Weights of a small GPT-style language model, trained from scratch on English Wikipedia.
Size: vocabulary 512, 7.61M parameters.
Each number is 200 + 40 x the weight over its row's rms, rounded and kept within 0 to 999. Layers, rows and columns count from 0. The size before them is the row's rms in percent of the matrix's.

# layer 6 MLP up, 512x256, rms 0.0478, rows 54-108, columns 0-127
100,214,214,212,220,208,188,249,124,153,126,184,257,171,184,205,163,147,198,190,222,180,157,149,195,183,94,312,165,257,244,175,197,209,229,239,240,159,250,262,249,193,139,227,257,210,176,153,221,188,144,176,169,171,160,275,160,190,193,204,157,315,205,190,144,141,192,269,139,210,248,209,237,148,205,130,221,204,227,205,214,214,212,144,209,201,205,213,191,150,227,156,189,218,169,240,208,240,211,181,202,168,257,146,121,237,236,190,230,171,180,128,174,123,191,245,190,219,250,160,202,164,213,179,178,168,249,174,199
100,150,152,211,155,225,162,214,192,200,157,158,222,210,170,225,192,192,300,180,182,191,200,243,221,160,194,229,243,208,248,225,167,285,195,142,215,237,187,226,179,229,267,209,199,236,156,226,202,239,281,256,218,239,305,358,247,230,184,257,262,158,255,162,209,169,203,185,191,175,196,147,120,217,260,269,220,171,161,201,157,225,124,151,176,235,126,243,199,202,156,177,194,135,207,252,182,253,234,220,191,192,162,209,181,233,243,243,204,201,92,172,153,237,216,157,177,236,214,206,174,165,223,240,155,203,209,169,208
094,250,241,235,167,225,217,181,246,214,199,146,203,182,197,162,219,229,215,231,196,129,211,173,191,206,161,210,193,176,106,222,228,232,187,326,162,191,175,181,163,163,139,175,241,173,171,237,219,210,241,186,235,218,226,151,199,182,216,199,211,230,118,219,178,221,184,236,313,197,192,195,233,168,124,202,202,170,228,171,205,128,215,212,209,274,212,226,269,161,181,162,222,263,138,222,171,214,241,182,145,129,203,289,213,158,179,232,303,238,189,174,102,287,189,260,258,159,241,203,101,247,166,193,232,246,271,176,192
100,203,251,252,249,145,198,227,284,169,198,184,219,213,194,186,172,174,158,235,214,129,175,169,176,273,173,188,155,280,240,189,119,180,187,156,202,211,231,240,223,120,199,157,230,244,254,167,200,173,254,117,159,218,206,98,183,176,221,145,235,189,166,202,201,153,157,182,188,150,127,155,183,243,166,167,199,142,265,233,257,200,178,156,251,168,189,250,223,210,172,145,217,244,204,229,184,185,169,200,255,139,202,161,194,224,215,157,254,183,170,211,219,186,236,235,222,171,225,199,178,221,165,210,187,179,258,234,94
100,263,219,274,195,119,143,237,259,204,241,161,135,193,143,195,192,223,97,231,201,171,199,268,204,188,220,259,227,212,100,144,172,263,208,222,177,188,173,194,249,205,211,138,254,134,197,254,216,162,200,251,266,124,214,258,205,213,153,214,206,291,178,251,215,176,247,203,247,198,175,229,252,164,203,134,158,179,249,160,259,251,244,168,124,124,271,166,230,213,179,226,190,190,177,226,267,203,220,188,137,197,190,216,205,209,214,211,144,164,246,162,236,248,198,235,148,166,204,142,135,220,169,226,182,212,97,186,241
102,157,245,193,131,195,189,248,163,253,266,237,225,146,201,191,233,229,297,141,205,231,229,216,178,250,190,217,202,229,204,271,189,193,161,214,226,195,252,240,316,242,177,184,172,255,215,204,242,226,219,185,154,220,201,171,156,272,158,189,154,134,203,269,170,125,192,201,204,211,250,232,188,188,161,174,298,224,166,181,175,226,190,196,171,208,181,175,260,175,122,205,228,187,230,131,220,209,240,192,156,197,180,144,204,226,230,128,141,241,135,180,163,178,141,159,169,220,220,184,326,190,196,154,192,173,221,233,204
103,216,242,273,127,243,127,127,207,202,169,206,168,199,132,172,150,177,175,179,201,187,145,250,188,230,176,256,242,227,166,186,235,225,173,213,161,218,160,267,229,195,193,96,236,250,189,191,152,211,214,246,188,126,151,168,244,159,186,115,136,182,200,187,165,270,227,161,252,222,177,216,238,227,274,212,250,175,213,203,166,158,242,168,220,162,227,200,222,139,230,194,260,234,186,169,281,108,274,138,176,147,190,185,259,214,192,193,212,215,116,173,177,168,172,165,226,207,221,221,247,201,182,226,189,258,241,172,185
103,256,180,193,236,177,198,221,170,169,197,202,243,196,212,210,168,164,198,227,169,209,142,156,212,160,179,203,280,138,164,224,187,95,227,137,151,236,159,171,222,238,240,231,233,222,164,200,195,170,267,168,162,177,237,189,178,246,202,242,165,181,197,210,238,260,218,216,105,193,169,215,231,162,258,184,154,206,187,180,139,145,216,176,233,234,205,161,133,216,214,261,262,219,203,248,160,180,223,223,199,174,248,170,149,182,145,256,237,211,248,178,183,116,185,198,255,176,203,180,93,150,272,121,267,214,199,229,214
102,168,182,207,87,206,156,185,272,169,235,190,246,160,215,197,225,201,231,184,278,206,173,150,198,148,242,162,220,222,133,242,197,177,153,248,239,184,156,192,197,173,213,143,260,187,211,138,86,132,259,176,220,218,184,188,273,262,241,260,217,209,210,222,270,164,123,230,183,124,218,242,188,146,228,249,263,158,123,166,184,255,219,177,169,236,203,224,189,177,289,201,260,184,158,194,224,219,185,209,217,167,251,220,161,217,195,232,190,243,211,221,181,196,187,195,171,215,186,212,191,157,226,185,209,149,244,195,180
100,153,242,193,213,174,128,192,251,226,237,175,242,199,173,179,199,262,154,230,153,195,165,196,223,177,192,191,217,190,222,172,286,180,250,205,194,204,155,294,161,167,209,219,191,149,228,225,287,95,256,264,95,208,249,170,214,222,144,235,192,193,182,183,249,193,251,142,245,212,130,242,237,172,201,179,217,203,206,208,163,234,197,165,205,197,225,214,168,233,264,132,122,260,150,221,204,187,239,134,206,170,209,207,242,157,171,209,201,234,234,236,142,184,160,158,143,180,229,177,285,203,204,235,192,171,186,134,229
099,221,207,239,251,236,241,213,176,225,174,213,218,200,200,160,258,223,254,160,246,233,99,178,223,211,206,214,216,298,201,246,151,196,209,183,303,243,188,206,153,195,196,197,232,175,210,123,153,163,257,210,180,213,151,159,225,244,118,149,217,202,179,254,177,171,152,239,125,230,187,244,121,234,194,156,216,240,122,228,220,183,195,140,198,164,208,186,207,129,287,238,159,228,165,155,239,172,192,195,148,190,214,219,242,182,120,263,190,197,153,131,236,249,272,180,188,166,164,228,184,227,176,198,134,210,152,168,176
097,195,222,183,268,199,181,205,207,244,183,172,174,191,207,226,252,185,250,215,161,199,241,218,134,236,218,199,167,208,243,197,186,236,179,252,187,181,113,266,172,135,242,193,217,236,216,172,173,258,174,170,202,224,163,251,271,185,239,160,209,147,271,206,194,217,214,214,179,157,247,198,195,205,223,199,138,284,271,190,202,186,223,140,253,199,161,234,107,214,210,192,186,233,182,211,143,247,162,253,182,181,251,184,167,119,123,171,297,147,196,264,176,163,180,143,224,240,166,203,179,280,162,180,221,245,251,214,184
105,256,269,235,197,196,204,243,223,192,206,223,157,214,133,241,194,217,200,133,222,110,141,206,183,158,184,207,201,171,146,258,205,197,204,162,113,117,121,231,242,202,173,248,155,157,231,198,247,211,137,202,175,140,163,180,263,205,214,282,132,148,235,199,130,192,205,213,212,121,190,228,195,255,238,178,189,163,267,244,188,188,254,227,216,202,144,187,240,176,184,194,129,241,170,192,225,223,236,133,229,252,238,184,131,192,203,220,211,216,260,277,191,153,174,211,283,118,293,217,155,200,273,154,143,127,155,139,259
101,190,214,294,233,137,156,205,215,199,214,200,150,199,182,101,240,192,257,172,222,200,245,191,169,225,170,193,186,249,194,203,235,199,193,182,203,137,226,195,147,212,233,201,146,181,303,202,174,247,185,235,172,254,199,128,231,259,199,145,189,110,145,144,219,233,153,222,222,172,262,184,225,236,193,122,178,282,203,151,237,255,102,207,193,204,143,203,236,205,176,171,197,220,161,234,178,155,205,262,225,249,121,154,134,228,148,275,198,199,217,169,184,265,258,166,244,209,121,187,196,208,198,253,232,206,186,233,294
106,252,148,176,206,165,174,218,221,251,216,148,168,210,169,187,191,221,246,246,182,120,213,180,144,185,244,154,280,251,213,202,204,199,192,246,236,117,235,216,178,157,202,129,273,152,161,135,179,204,255,188,203,261,234,154,188,273,239,164,186,249,228,122,212,109,279,188,221,183,246,151,229,193,145,217,249,188,174,203,215,175,238,208,233,185,219,164,117,185,202,211,155,267,167,202,209,157,152,192,229,167,243,159,176,226,192,188,128,169,165,235,310,197,185,225,253,221,221,95,159,172,181,217,255,240,259,169,183
101,159,214,183,203,262,197,166,166,284,244,242,206,182,206,250,192,217,240,180,215,82,194,207,230,217,171,243,227,251,204,230,329,183,237,250,203,186,181,248,277,223,164,209,142,247,214,249,227,247,156,228,237,219,248,235,198,159,156,195,176,241,164,171,214,241,193,214,206,233,194,197,298,171,132,218,168,194,226,265,212,211,221,154,277,193,210,145,183,195,189,221,212,241,224,212,188,217,157,270,206,221,224,219,178,174,160,232,171,216,209,166,174,159,179,142,191,234,185,171,212,229,196,211,188,218,247,179,148
099,233,134,205,145,192,222,167,235,232,190,234,264,188,230,163,198,222,155,165,88,193,257,235,190,259,212,239,210,268,196,250,179,246,195,198,255,221,242,244,247,225,260,167,154,182,199,174,251,157,174,230,314,224,233,162,284,229,110,242,193,199,266,182,164,200,221,166,298,165,128,268,156,212,227,243,217,215,266,242,244,191,165,142,193,228,197,204,147,233,150,147,162,193,232,194,227,227,170,209,228,141,204,148,206,165,180,244,140,226,120,228,148,224,216,266,256,152,219,221,263,212,193,215,252,163,255,233,205
097,192,192,129,155,252,227,288,276,201,191,180,205,177,217,208,212,162,91,182,252,131,176,213,157,216,131,202,173,193,226,200,189,291,165,263,107,183,175,209,230,215,207,188,207,283,144,193,221,266,209,285,223,196,228,226,174,206,195,239,239,226,190,261,148,184,162,215,147,141,220,218,148,154,243,193,186,222,184,227,213,189,168,222,135,214,194,148,142,243,146,156,230,144,216,216,223,206,242,228,175,235,192,215,190,227,224,205,215,207,115,129,150,205,206,187,185,226,211,222,237,153,171,215,178,281,257,261,220
099,213,211,261,245,225,251,207,201,162,129,119,231,178,192,223,161,251,188,185,208,178,218,253,192,161,238,288,180,227,277,233,161,140,234,174,180,222,180,115,230,172,166,139,166,242,238,220,235,173,180,150,177,250,140,179,247,238,161,162,188,278,147,194,257,178,182,175,147,268,202,172,250,146,172,185,172,160,194,167,291,252,241,245,229,254,194,186,245,131,165,236,248,175,163,248,132,179,212,152,211,219,149,217,235,199,186,249,151,170,214,239,211,145,223,170,195,199,184,230,125,178,193,298,190,190,242,105,176
094,183,208,175,128,199,263,198,232,209,212,245,199,222,220,288,139,202,129,155,158,151,200,223,214,258,208,117,136,213,152,179,203,211,150,184,247,169,189,142,177,139,196,180,199,202,196,167,150,235,251,165,137,185,199,151,176,195,187,182,181,169,203,275,209,176,211,259,256,178,145,122,193,269,239,204,203,184,176,192,241,173,192,199,187,230,219,275,236,192,159,187,177,177,196,201,166,215,200,205,223,139,290,118,253,218,166,176,170,155,228,242,173,185,212,247,215,191,213,157,207,122,236,199,168,209,228,252,237
101,208,180,185,251,192,138,252,222,250,251,222,178,252,180,228,176,271,233,243,251,255,264,242,174,142,276,263,192,225,191,197,310,224,204,196,210,184,183,164,188,235,178,221,191,259,247,175,188,214,207,226,131,222,177,193,168,140,324,200,182,206,160,249,168,177,275,229,286,175,272,184,207,166,207,262,194,211,152,236,183,268,193,175,185,253,170,152,265,236,140,270,203,156,172,260,137,157,257,177,149,145,223,175,222,237,188,176,207,179,169,292,162,196,232,207,171,172,210,211,142,223,239,186,193,181,192,224,225
101,226,201,152,217,167,187,196,199,240,207,253,186,203,173,119,151,223,255,200,189,182,195,220,254,225,167,232,236,196,176,172,222,185,230,175,157,163,248,169,153,198,194,154,187,192,172,195,211,191,185,214,190,214,213,160,209,208,160,180,215,170,202,158,244,184,317,271,227,245,195,178,278,232,147,156,154,302,201,118,193,153,153,171,143,274,201,213,168,217,121,136,163,143,194,204,209,234,148,244,218,126,165,242,216,270,176,172,263,200,234,123,234,144,209,226,131,156,210,227,213,127,182,190,237,248,195,218,188
099,161,198,187,228,230,264,196,252,179,212,212,167,252,199,191,179,205,212,210,221,268,187,207,305,150,201,193,246,202,135,200,223,129,250,203,202,191,215,167,267,168,112,152,261,267,197,217,212,202,211,264,189,201,188,195,154,206,214,255,215,162,245,143,224,240,186,206,160,213,177,212,200,250,152,244,241,193,232,300,213,219,186,211,168,213,199,225,194,137,162,184,194,294,205,185,129,210,202,263,241,220,195,244,221,165,169,234,202,264,155,217,167,247,250,190,162,126,250,190,202,173,174,197,196,165,159,195,161
100,184,185,205,246,145,184,224,183,180,268,236,249,238,231,245,189,211,274,180,218,268,189,165,197,275,160,262,215,160,194,198,200,212,144,199,190,227,194,247,287,134,157,284,219,147,207,229,198,132,138,107,162,210,224,229,287,152,187,223,236,161,233,204,231,190,219,196,220,224,227,147,183,210,159,171,236,136,185,190,210,237,166,174,201,206,154,261,219,89,262,204,254,240,165,196,183,238,195,131,112,182,141,206,223,165,169,264,200,170,129,137,161,206,159,207,175,223,118,122,186,181,222,132,224,264,174,199,255
096,203,222,148,236,186,170,186,219,147,230,172,243,198,238,191,163,161,120,179,158,237,200,154,190,205,208,195,161,168,253,187,187,146,239,223,159,177,161,266,241,239,141,160,169,268,147,225,241,164,245,235,199,213,213,198,210,251,151,160,175,209,188,197,190,216,206,240,246,151,216,194,194,190,196,67,217,120,287,225,176,207,257,121,198,216,163,216,244,148,179,198,178,275,94,267,220,156,218,270,186,174,253,240,169,158,221,170,176,187,212,114,133,177,111,168,232,191,189,243,161,166,266,192,191,181,225,202,243
099,226,228,220,165,229,287,215,177,178,198,174,216,188,142,261,192,166,190,215,230,250,242,184,250,231,190,162,207,214,133,255,213,212,207,223,266,227,103,181,234,212,243,171,217,188,139,210,138,234,229,198,186,261,189,179,221,127,197,189,221,150,223,238,277,201,149,273,213,196,131,152,157,148,195,139,199,211,178,204,182,189,204,174,232,192,258,309,137,211,248,218,229,173,180,151,225,152,274,142,159,167,194,169,170,232,168,196,212,223,140,161,164,166,172,161,208,219,255,244,199,167,110,271,177,120,209,209,137
105,209,173,258,165,140,187,207,187,219,182,161,210,214,235,262,228,171,195,114,267,247,164,261,214,207,221,186,238,168,193,161,152,166,197,142,220,207,254,126,170,172,234,228,169,150,281,216,269,138,215,255,212,179,178,182,254,185,214,258,269,199,250,210,197,206,171,210,222,177,239,148,224,204,144,169,216,143,169,163,210,254,186,179,224,171,225,250,149,201,214,250,189,138,181,145,234,185,197,216,170,159,151,232,164,273,264,221,133,223,135,128,240,177,181,207,161,205,218,195,193,167,269,220,246,260,131,189,196
097,199,179,206,257,136,267,228,303,221,211,228,159,190,229,161,236,220,167,153,253,128,127,146,262,226,205,194,226,232,270,190,230,207,233,241,222,172,216,255,242,199,181,217,201,192,168,250,147,240,246,245,214,295,142,258,159,149,159,139,237,196,183,239,198,258,231,194,229,173,213,166,182,212,239,215,239,202,153,134,274,205,171,226,212,256,183,212,241,135,234,187,142,191,184,218,155,174,202,203,199,248,188,170,243,225,183,254,194,205,299,245,199,225,239,171,169,203,178,257,258,203,257,196,224,134,260,208,180
099,161,187,188,283,185,130,219,223,242,219,226,254,247,233,220,188,213,179,170,170,275,195,222,158,217,245,195,235,191,256,120,200,225,210,126,237,170,226,178,160,153,212,194,219,187,272,218,205,143,210,191,97,271,204,228,197,166,231,120,215,154,165,81,192,194,155,175,217,224,196,179,172,155,258,227,251,132,210,152,207,181,232,195,247,245,158,150,207,156,258,203,199,168,174,230,185,207,155,187,225,181,267,191,173,228,255,232,218,149,177,226,206,179,254,186,259,159,176,200,204,299,152,166,162,93,177,314,187
110,228,213,239,297,201,205,152,207,160,216,210,177,271,201,148,199,229,191,234,159,179,95,237,229,268,195,205,114,264,223,163,195,211,177,197,225,254,173,192,215,237,178,284,215,223,117,233,191,150,210,144,196,234,187,232,239,193,162,162,214,148,202,155,217,187,177,285,236,229,223,235,225,154,239,208,247,132,190,203,236,156,196,235,189,184,211,213,207,245,178,199,195,246,183,215,275,215,224,249,205,207,250,176,97,155,117,196,187,217,213,118,223,230,172,286,141,240,202,188,146,155,261,182,205,222,116,221,243
103,209,200,278,197,114,198,267,166,202,196,215,210,191,206,197,237,230,190,146,207,212,217,215,213,170,128,162,273,245,239,217,231,241,183,227,196,175,154,255,185,266,204,219,176,227,189,123,193,212,220,233,184,178,266,183,196,174,152,137,226,128,190,220,197,173,169,260,178,193,135,191,148,221,185,191,158,197,126,182,161,160,195,284,154,210,205,117,123,161,181,197,221,198,209,194,226,159,291,211,259,176,186,135,257,245,224,182,182,208,201,220,226,129,159,235,215,247,112,161,190,185,218,208,155,217,178,170,171
103,223,223,221,256,186,146,161,240,183,195,169,186,240,204,162,220,133,191,152,177,130,179,262,229,238,219,212,237,157,217,201,209,138,164,59,185,220,209,208,169,275,181,174,249,154,174,230,279,277,199,222,240,252,155,157,133,293,236,223,230,252,231,172,174,187,198,216,215,213,193,261,154,172,244,204,174,186,191,225,248,206,237,189,183,156,137,214,204,192,150,174,207,182,244,241,263,203,210,197,199,202,221,158,209,188,132,196,190,270,189,191,231,191,255,234,207,156,198,221,228,189,150,256,234,171,180,184,219
097,127,289,363,226,207,162,194,213,122,203,273,131,233,196,199,201,180,251,248,164,197,185,147,163,304,241,173,155,204,221,143,205,222,195,172,207,230,163,266,211,167,168,203,246,268,177,175,221,271,216,158,228,194,254,146,148,217,183,173,206,219,208,226,149,220,231,193,160,186,134,172,189,196,148,198,284,210,199,162,208,167,203,181,194,221,172,192,187,222,150,254,172,195,184,235,161,78,154,139,111,222,168,220,258,208,158,248,169,250,247,154,198,197,194,244,255,190,256,163,219,197,174,253,183,221,281,240,141
094,219,186,159,168,138,188,123,199,133,235,232,155,234,100,227,137,225,240,186,214,205,222,235,123,239,220,140,161,203,266,246,204,164,214,197,172,228,175,221,246,187,206,108,214,213,189,167,220,143,282,227,211,222,194,238,221,241,262,241,101,155,232,237,246,223,183,184,213,163,194,277,221,177,126,188,188,164,195,239,215,206,244,48,264,208,187,219,199,130,192,239,169,139,277,229,190,231,241,138,167,237,204,212,205,240,219,204,219,191,207,227,195,133,181,290,136,200,227,266,200,224,175,190,169,208,170,173,125
104,208,233,165,245,200,160,204,227,256,171,211,154,204,233,218,215,203,236,252,209,224,199,220,178,278,209,222,217,205,228,183,201,236,177,155,243,183,129,139,202,252,194,198,237,205,186,168,233,215,236,281,265,191,173,250,220,162,252,195,200,180,206,171,238,133,171,241,220,118,144,212,224,274,174,228,189,147,247,246,239,143,171,149,230,199,237,246,221,144,175,209,129,155,187,189,155,249,201,155,147,150,260,112,245,112,193,234,153,131,192,195,144,221,117,248,235,187,155,238,216,222,198,155,199,116,249,235,201
097,201,227,161,204,266,141,223,198,218,168,220,221,178,178,218,260,226,124,215,173,186,180,195,222,163,152,226,153,184,158,157,172,248,243,178,199,180,189,224,242,177,268,177,205,116,157,221,137,197,195,137,231,262,226,133,190,188,258,240,224,196,168,143,207,236,192,88,235,157,228,259,224,351,196,208,235,168,188,186,168,225,240,229,246,144,157,175,232,198,158,239,192,241,256,218,164,199,223,267,222,230,204,251,233,218,155,206,148,212,201,216,169,217,167,268,126,231,207,250,184,261,140,248,200,233,208,241,182
101,251,140,238,220,207,171,256,127,261,268,234,241,225,149,272,158,227,116,195,126,228,197,198,203,123,243,204,179,222,166,151,190,220,252,191,122,182,202,239,189,176,217,218,167,303,234,195,196,184,167,239,236,282,177,219,228,205,232,261,236,209,175,190,164,169,155,163,198,173,220,257,215,163,227,249,185,175,167,193,268,159,159,240,205,238,252,204,211,192,189,298,235,202,185,171,165,233,228,156,194,185,186,206,233,216,220,206,183,229,188,188,169,205,184,189,209,194,224,235,194,217,180,154,217,230,211,173,301
104,163,219,206,169,187,242,149,196,186,220,216,211,170,160,168,195,248,245,248,248,188,212,146,229,195,133,196,184,163,171,205,196,217,193,187,226,196,169,166,174,296,211,153,307,256,220,128,195,183,209,185,149,209,198,193,201,239,206,281,161,123,153,144,183,143,230,235,179,184,256,190,167,184,220,214,137,205,255,217,266,172,199,196,197,188,228,248,234,290,209,163,187,122,219,199,117,134,225,116,222,215,187,180,153,129,215,211,243,166,199,207,171,191,179,146,236,273,139,130,269,203,241,172,202,224,142,163,166
106,242,214,205,218,178,200,177,165,294,215,187,212,153,184,209,144,234,153,163,203,185,175,284,273,213,257,196,188,215,189,199,153,253,155,172,210,193,227,206,143,180,207,235,201,200,267,161,236,198,230,180,183,159,166,196,275,165,249,108,221,244,169,188,207,187,255,171,225,167,220,180,166,145,205,250,267,162,171,251,180,237,161,207,276,199,189,138,213,157,201,216,256,148,240,158,114,171,201,240,197,173,214,130,230,166,221,252,136,202,151,237,260,157,208,172,195,212,240,285,235,110,192,146,181,179,158,261,222
095,223,192,189,181,180,213,202,202,233,257,224,168,299,196,221,326,211,254,206,123,167,182,174,204,161,248,194,274,202,196,157,212,190,215,101,182,205,148,249,197,125,263,254,187,212,191,244,245,278,198,182,188,248,189,170,264,166,257,192,255,244,142,155,254,173,173,222,207,205,178,183,179,170,224,224,189,282,194,247,203,203,252,207,170,235,170,156,148,246,112,122,106,165,134,228,154,243,201,190,123,261,258,176,170,185,201,211,179,222,204,224,186,151,230,193,222,204,138,215,197,216,170,243,162,193,199,192,212
098,168,147,184,171,221,175,196,186,165,184,241,222,193,198,153,178,190,194,215,173,152,214,254,238,178,226,121,253,188,247,200,202,164,177,223,182,193,126,205,278,142,269,283,162,190,218,172,160,168,225,201,114,221,218,215,231,164,183,273,259,277,266,169,247,176,239,232,206,98,197,205,121,197,164,180,195,266,156,226,190,241,201,206,196,234,124,175,275,221,197,176,197,214,173,176,133,190,148,191,203,257,147,270,190,204,203,210,217,218,229,214,259,215,159,148,176,214,97,161,163,181,183,238,142,147,186,150,248
092,169,213,123,162,99,159,225,197,189,201,134,180,160,231,147,276,202,203,181,145,215,295,181,183,172,225,203,322,168,151,207,213,193,198,205,191,209,192,168,143,136,161,134,230,174,225,177,221,221,130,217,183,154,228,197,215,237,204,200,147,240,168,150,188,226,248,122,188,177,247,201,171,222,153,190,135,236,164,180,198,208,277,213,232,233,135,201,239,176,162,166,214,189,158,183,233,171,213,217,193,135,220,182,192,202,165,249,186,176,235,123,179,143,178,138,207,250,236,222,158,177,202,165,171,228,273,251,177
102,213,172,233,158,184,215,139,218,233,245,123,168,184,228,158,216,186,151,143,152,180,193,188,159,231,221,314,181,129,124,208,179,112,189,213,147,172,223,189,247,228,279,223,224,176,193,192,220,205,134,280,238,267,143,195,196,221,154,228,224,248,167,266,183,162,234,215,214,117,148,153,224,184,220,225,227,217,177,168,176,189,245,215,189,118,166,269,292,246,246,259,174,199,173,210,170,162,134,180,224,211,154,195,236,177,228,267,173,227,181,219,170,175,259,184,220,164,198,226,186,251,255,256,255,217,171,194,247
097,179,187,214,229,251,112,150,254,253,134,128,174,227,213,223,237,176,230,174,188,165,239,251,152,169,220,248,117,152,221,227,181,203,154,233,259,208,197,153,266,173,222,217,240,147,182,181,246,216,171,151,218,227,203,170,259,166,260,184,254,176,177,278,224,218,224,145,222,194,135,213,136,179,191,191,189,177,294,201,206,226,228,265,210,211,227,216,219,183,295,141,155,182,313,137,168,156,134,257,163,207,245,215,127,267,242,216,197,148,172,232,232,215,220,221,181,213,225,163,154,206,195,256,205,193,152,259,189
097,223,242,204,292,193,240,237,139,203,187,215,159,219,197,234,139,191,176,226,212,175,238,130,209,198,151,158,237,201,186,206,183,266,224,220,167,231,211,131,226,149,144,250,235,239,193,170,209,296,144,256,148,233,203,225,180,254,228,119,150,249,181,163,143,133,223,198,220,204,233,281,149,180,215,212,165,212,235,162,304,146,179,196,166,190,234,211,165,129,131,180,167,240,152,190,254,203,258,229,181,199,140,157,188,189,253,150,200,216,298,255,169,235,227,167,223,169,192,183,167,185,136,201,202,181,196,262,256
100,200,179,191,249,251,186,257,213,244,175,195,228,154,193,200,164,217,151,230,157,144,191,129,270,195,204,234,236,159,237,144,194,202,143,159,266,183,167,263,188,167,175,133,202,188,215,261,195,200,186,209,210,243,248,230,193,163,229,225,184,212,167,235,151,264,256,148,212,186,222,112,188,195,227,248,234,245,168,218,230,236,178,214,109,188,169,226,160,162,210,156,207,292,267,196,154,170,222,207,168,180,144,85,190,192,219,186,229,217,238,234,168,177,187,182,208,199,207,198,257,198,189,139,209,201,183,264,156
095,162,160,189,159,153,186,132,202,175,219,177,190,238,243,170,167,223,99,191,254,231,242,105,250,187,179,211,215,155,151,209,173,204,170,199,180,159,197,162,227,224,197,219,187,257,235,157,210,241,182,186,189,215,153,255,170,222,253,242,206,184,199,250,155,198,177,236,250,149,221,238,173,273,224,151,190,107,191,198,256,150,311,236,177,240,215,134,214,200,187,237,269,248,227,148,100,180,192,276,212,140,201,260,234,219,235,218,179,210,211,156,214,197,236,202,242,256,247,178,231,249,197,286,211,190,184,174,184
091,198,192,172,271,233,229,238,139,226,230,186,165,197,203,238,217,245,180,116,179,279,248,157,221,245,176,202,206,215,236,264,156,200,186,201,189,202,199,231,255,157,224,243,196,224,217,202,242,285,142,192,153,190,105,152,174,164,235,226,252,185,246,163,269,213,166,199,244,211,237,182,190,195,150,145,242,191,194,156,154,221,193,208,174,211,150,207,207,250,223,187,226,173,115,156,190,209,197,62,201,173,184,250,115,138,214,248,229,148,220,245,220,231,243,197,105,203,264,157,221,216,181,225,268,202,168,169,270
099,204,165,239,217,215,247,138,253,216,210,210,176,257,164,185,274,210,193,143,208,156,256,176,175,207,201,224,254,162,190,204,228,181,190,243,150,268,193,196,224,207,209,205,242,181,218,240,214,271,273,224,192,143,168,186,174,249,257,183,179,185,314,216,107,177,198,253,223,218,184,224,205,139,244,209,142,224,201,219,148,161,76,194,218,283,204,151,153,178,92,245,224,183,227,234,232,197,257,200,218,162,168,217,198,176,243,198,199,224,233,132,214,259,190,233,277,162,203,176,193,248,145,225,201,163,259,132,231
106,195,142,229,189,147,192,277,252,192,202,236,170,211,142,157,150,196,162,128,177,191,215,212,225,208,152,243,184,188,249,162,228,226,221,136,197,197,204,169,175,216,151,163,187,151,158,126,179,236,188,235,206,179,158,183,249,187,206,279,201,255,210,190,194,204,144,165,148,174,303,198,172,234,108,269,180,151,134,244,210,237,168,158,203,242,197,293,262,245,213,199,217,226,208,206,170,164,137,245,190,190,184,238,176,301,183,212,252,214,122,252,214,198,184,199,212,182,153,226,143,162,244,236,188,148,178,219,157
099,282,161,255,154,144,237,183,205,204,168,234,131,186,228,214,178,179,165,116,189,227,262,214,153,206,148,217,169,200,157,180,244,214,160,185,198,163,201,160,219,173,164,152,215,176,165,60,230,147,228,205,212,229,171,204,182,259,168,230,244,114,193,118,190,163,195,192,260,135,242,152,126,153,207,235,218,183,270,245,253,190,210,188,221,247,228,271,213,239,215,193,161,186,210,172,270,203,140,164,190,182,228,211,207,234,214,197,126,169,233,165,238,152,221,204,168,229,203,207,222,153,276,246,173,227,198,231,250
100,206,145,135,236,217,265,226,242,149,186,227,150,152,218,186,207,187,174,210,220,225,134,240,220,250,251,162,179,240,147,153,250,239,206,231,239,148,230,260,164,171,160,151,273,255,194,148,171,252,181,207,118,272,248,174,160,202,198,201,208,198,183,195,203,240,178,160,159,176,237,266,251,260,227,163,199,209,262,163,189,265,149,224,158,174,158,276,205,185,199,162,210,140,165,112,127,215,222,188,208,191,168,217,217,262,94,202,175,225,138,148,208,201,167,217,251,211,183,253,163,203,250,220,217,180,236,198,200
102,142,206,166,271,201,201,192,178,280,190,260,174,185,164,219,223,165,226,233,210,172,171,239,199,263,211,251,237,175,155,266,181,207,242,185,235,173,243,192,212,214,209,227,241,242,183,238,183,189,208,143,259,189,220,212,176,264,275,188,154,170,188,189,241,201,186,196,249,198,179,169,259,212,151,146,204,202,222,219,156,249,140,226,192,215,323,283,282,173,285,179,164,145,190,202,257,178,229,177,209,234,204,136,257,179,211,200,176,203,160,231,241,145,165,253,210,152,144,220,125,262,179,224,183,170,112,206,274
102,157,276,171,208,282,107,248,199,155,267,164,215,126,270,211,254,177,168,190,184,154,251,201,181,248,186,236,215,176,217,231,225,159,170,211,210,262,203,184,189,268,219,170,205,149,170,180,173,164,242,204,234,184,137,185,264,156,230,203,205,153,219,149,184,208,226,207,152,216,181,269,185,198,193,193,231,207,215,189,225,220,174,181,178,261,213,252,141,207,196,146,247,175,216,140,146,218,223,121,164,253,190,219,203,147,162,245,213,162,207,180,183,229,188,282,156,244,184,212,160,179,245,154,104,144,182,195,226
098,225,150,257,182,171,150,240,211,203,213,176,179,165,213,191,180,190,148,142,269,209,180,161,250,265,171,155,218,148,196,165,142,228,161,191,225,193,190,169,221,183,132,123,210,242,172,217,140,238,170,200,195,153,93,172,171,174,255,156,206,143,222,139,220,205,219,164,147,213,200,233,191,243,205,204,248,252,175,185,242,168,123,166,236,240,286,138,181,227,210,173,260,231,219,227,170,113,190,188,266,264,243,152,197,249,169,259,160,216,261,140,262,200,235,217,230,219,219,82,172,186,282,215,210,281,179,165,210